python train.py --num_hidden_layers=9 --hidden_size=64 --num_attention_heads=1 --num_key_value_heads=1 --head_dim=64 --intermediate_size=512 --vocab_size=1024 --hidden_act="tanh_gelu" --norm="layernorm" --norm_place="pre" --norm_eps=1e-05 --positions="learned" --qk_norm=false --attn_scale=0.125 --bias="all" --tie_word_embeddings=true --parallel_block=false --init="normal" --init_std_qkv=0.0225 --init_std_o=0.00529 --init_std_up=0.0225 --init_std_down=0.00529 --optimizer="soap_variant" --learning_rate=0.0124 --beta1=0.95 --beta2=0.95 --weight_decay=0.032 --lr_head=0.0104 --max_grad_norm=2.0 --warmup_steps=200 --schedule="wsd" --decay_fraction=0.716 --decay_shape="linear" --final_lr_fraction=0.02 --batch_tokens=65536 --max_seq_len=1024 --doc_mask=false --train_tokens=132400000 --max_steps=2021 --dataset="wikipedia_en"
Each number is 128 + 24 x the weight over its row's rms, rounded and kept within 0 to 255. Layers, rows and columns count from 0. The size above them is the row's rms in percent of the matrix's.

# layer 2 MLP up, 512x64, rms 0.269, rows 127-137, columns 0-63
size [ 92  90  84  76 130 118  98  80  82 105 129]
[[139 143 156 120 157 119  55 118 129 173 121 136 157 126 107 153 139 117  98 134 165  93 111 145 103 121 146 143 109 115 115 167 141 154 117 109 145 138  76 135 104 137 164 143 126 124 133 144 141  91 145 139 117 117 154 118 142 104 142 173 159 110  86 165]
 [124 136 113 168 147 127 120 159 109 144  66 141 116 110 138 142 137 110 129 126 135 138 110 156 127 127 132 165 161 129 153 146  80 138 119 108 126 167 118 199 125 144 136 144 147 132  95 157 139 130  98 127 178 113 152 143 109  82  73 135 144 133 144 120]
 [151 145 134 155 139 185 120  89 138 159 115 119 104 152 109 112 118  85 165 151 158 139 123 129 114 126 111 134 119 144  82 135 104 109 140 147 124 112  57 127 124 128 130 180 139 145  76 128 129 121 154 106 128 140 120 139 156 150 123 134 136  88 171 145]
 [136 120 109 104 132 121 159 157 114 120 121 146 171  85 115 128 148 126 124  94 130 140 153 172 135 120  86 162 142 105 135 148 152 167 144 117 151 125 164 115 139  96 123 122  80 172 144 117 145 170 126 162 146 113  79  92 111 113 106 131 148 120 155  97]
 [149 157 138  99 130 102 154  94 138  97 120 105 169 134 118 155 109 110 118 190 150 114 107 136 155 132  87 156 132  87 108 161 122 150 147 127 134 127 165 148 114 112 130 156 159 124 122 149 118 119 122 126 129  62 117 142 145  70 158 138 115 115 148 133]
 [145  97 103 176  75 126 166 152 129 161 140  83 141 185 104 124 141 140 144 120 123 130 166 126 110 153 151 166 134 143 116 132 155 176 143 100 140 110 131 112 145  93 146 113 115  96 128 135 147 163  85 143 130  98 140 129 142 123 126  92 117 108 123 111]
 [161 118 163  95  98 133 116 125 127 154 144 160 123 142  93 139 120  86 161 136 139 108 124 130 143 111 141 140 112 145 149  92 151 127 136 107 135 161 128 112 147 196 154 127 141 137  91 151 152 161 125 111 160 162 118  84 139  81 106 109 135 113  96 164]
 [111  94 144 113 112 122 160  94 106 136 128 119  93 138 149 136 101 150  97 158  95 121 118 157  86 121 157 128 108 134  96 117 117 114 136 133 138 154  84 156 114  88 118 106  74 112 118 142 124 107 129 147 164 113 153 147 144 117 137  62  82 141 139 113]
 [146  96 122 132 159 134 110 138 103 129 167 131 153 120 105 169 132 141  90 172 162 145 103 144 119 125 104 159 129 136 144 182 117  99 139 131 135 115 129 147 119 145 124 165  85 180 110 120 143  92 100  93 123 145 112 105 144 116 120 156 133  89 176 137]
 [167 158 168 122 134 147 138 110 141 140 123 112 156 131 100 119  95  99 132 132 141 118 164 165 117 186 110 136 128 139 118 140 119  93 122 167 123 140 142 130 115 131 127 168 140 115 114  98 104  98 182 132 147 146  88 150 143  76 131 134 146  86 163 153]
 [140 139 105  88 116 128 116  93 104  71 122  84 127 136 134 123 144 120 112 178 150 135 158 140 109 150 114 149 139 163 104  89 157 135 110 139 152 130 110 148 144 155 109 135 141 152 107 132 136 109  87 148 160 126  93 108 164 151  75 112 107 129  96 153]]
# layer 2 MLP down (transposed), 512x64, rms 0.245, rows 127-136, columns 0-63
size [ 90  91  81  87 146 117 107  76  87 106]
[[148 103 132 116 171 114 153 150  92 135 109 134 137 115 111 115 106 120 102  93  59 169  99 128 123 103 142 132 109 113  98 143 117 142 151 136 109 134 139 100 140  81 105 112 101 107 124 144 118 154 146 142 139 155 127 115 152 116 101 130 163 147  89  64]
 [ 95 133 132 118 104 131 125 136 141 166 162 126 130 137 105 176 140 168 179 161 139 123 132 116 123 103 104 146 105  91 101 143 139 118 136 141 117 124 113  98 165 107 156 130 119 186 147 153 119 107 195  99 116 131 116 112 173 146 120 121 155 120 148 111]
 [108 139 131 136  85 119 147  78 121 114 119 139 107 103 124 157 140 100 133 102  95 103 120 115 186 118 187  77 138 117 136 104 131 122 155 123 132 116 132 139 102 149  89 142 154  93 116 123  85 122 127 130 115 129 104  88 100 147 151 102  84 131 120 148]
 [161  92 111 144  97 108 106 120 158 167  98 181 156 112 130 100 167 104 159 121 119 105 125 124 131 129 137 118 143 146 151 101  98  99 114 127 103 128 168  75 132 131 125 135 140  88 172 116  85 145 114 134 121 133  96 158 125 110 165 108 129 102 136 146]
 [120 116 137 151  80 100  90 131 125 119 152 132 149 134 137 143 120 113 145 157 122  70 174 128 137 115 130 139 160 117 138 183 117 121 127 113 147 129 132 171  69 111 139 131  97 132 135 131 103 158 139 112  73 129  77  80 122 123 107 126 120 148 133 136]
 [117 126 103 143 137 145 146 157 130 141 144  99 166  70 165 146 155 145 127  98 140 116 114 145 123 140 135 150 176  75 118 118  45 102 132 120 113 127 149 165 136 122 151 134 107 163 134 132 139 128 110 148 157 119 141 120 125 156 152  99 127 130 109 164]
 [ 99 126 148 170 166 108 147 128 127 111 114 138 137 141 110 105 117 172 136 119 122 106 141 156 127 148 151 122 111 149  99 130  99 116 132 166 111  98 142 123 131 111 146  80 137  89 183 126 112 141  95 179 116  83 109 193 109 126 140 114 138 143 139 119]
 [154 133 144 138 130 152  77 130 140  92 133  91 109 137 152 112 130 123 117 119 168 147 111  94 147 115 127 167 119 121 123 118  97 104  86 144 126 128 140 111 152 117 100 126 136 112 147  88 138 130 140 107 139 167 101  82  82 177  99 137 168 133 115 176]
 [144 126 101 107 139 116  92 106 157 142 122 129 118 118  77 131 167 153 113 107 101 125  95 104 101 167  95 132 119 103 148  94 122 131 126 191 140 116 152  97 112 117 123 125 128 120 141 109 116 163  89 164 146 106 181 128 138 101 117 137 116  82 102 135]
 [103 114 123 112 152 131 120 143 163 115 128 151 123 126 188 131 105 122 171 116 162 115 117  95 107 132 155 111 155 105 131 156 133 150 107 119 141  76 185 127 150 124 109 158 147 147 129 138  62 130  84 107 111 109 125 113 136 107 128  97 152 141 104 151]]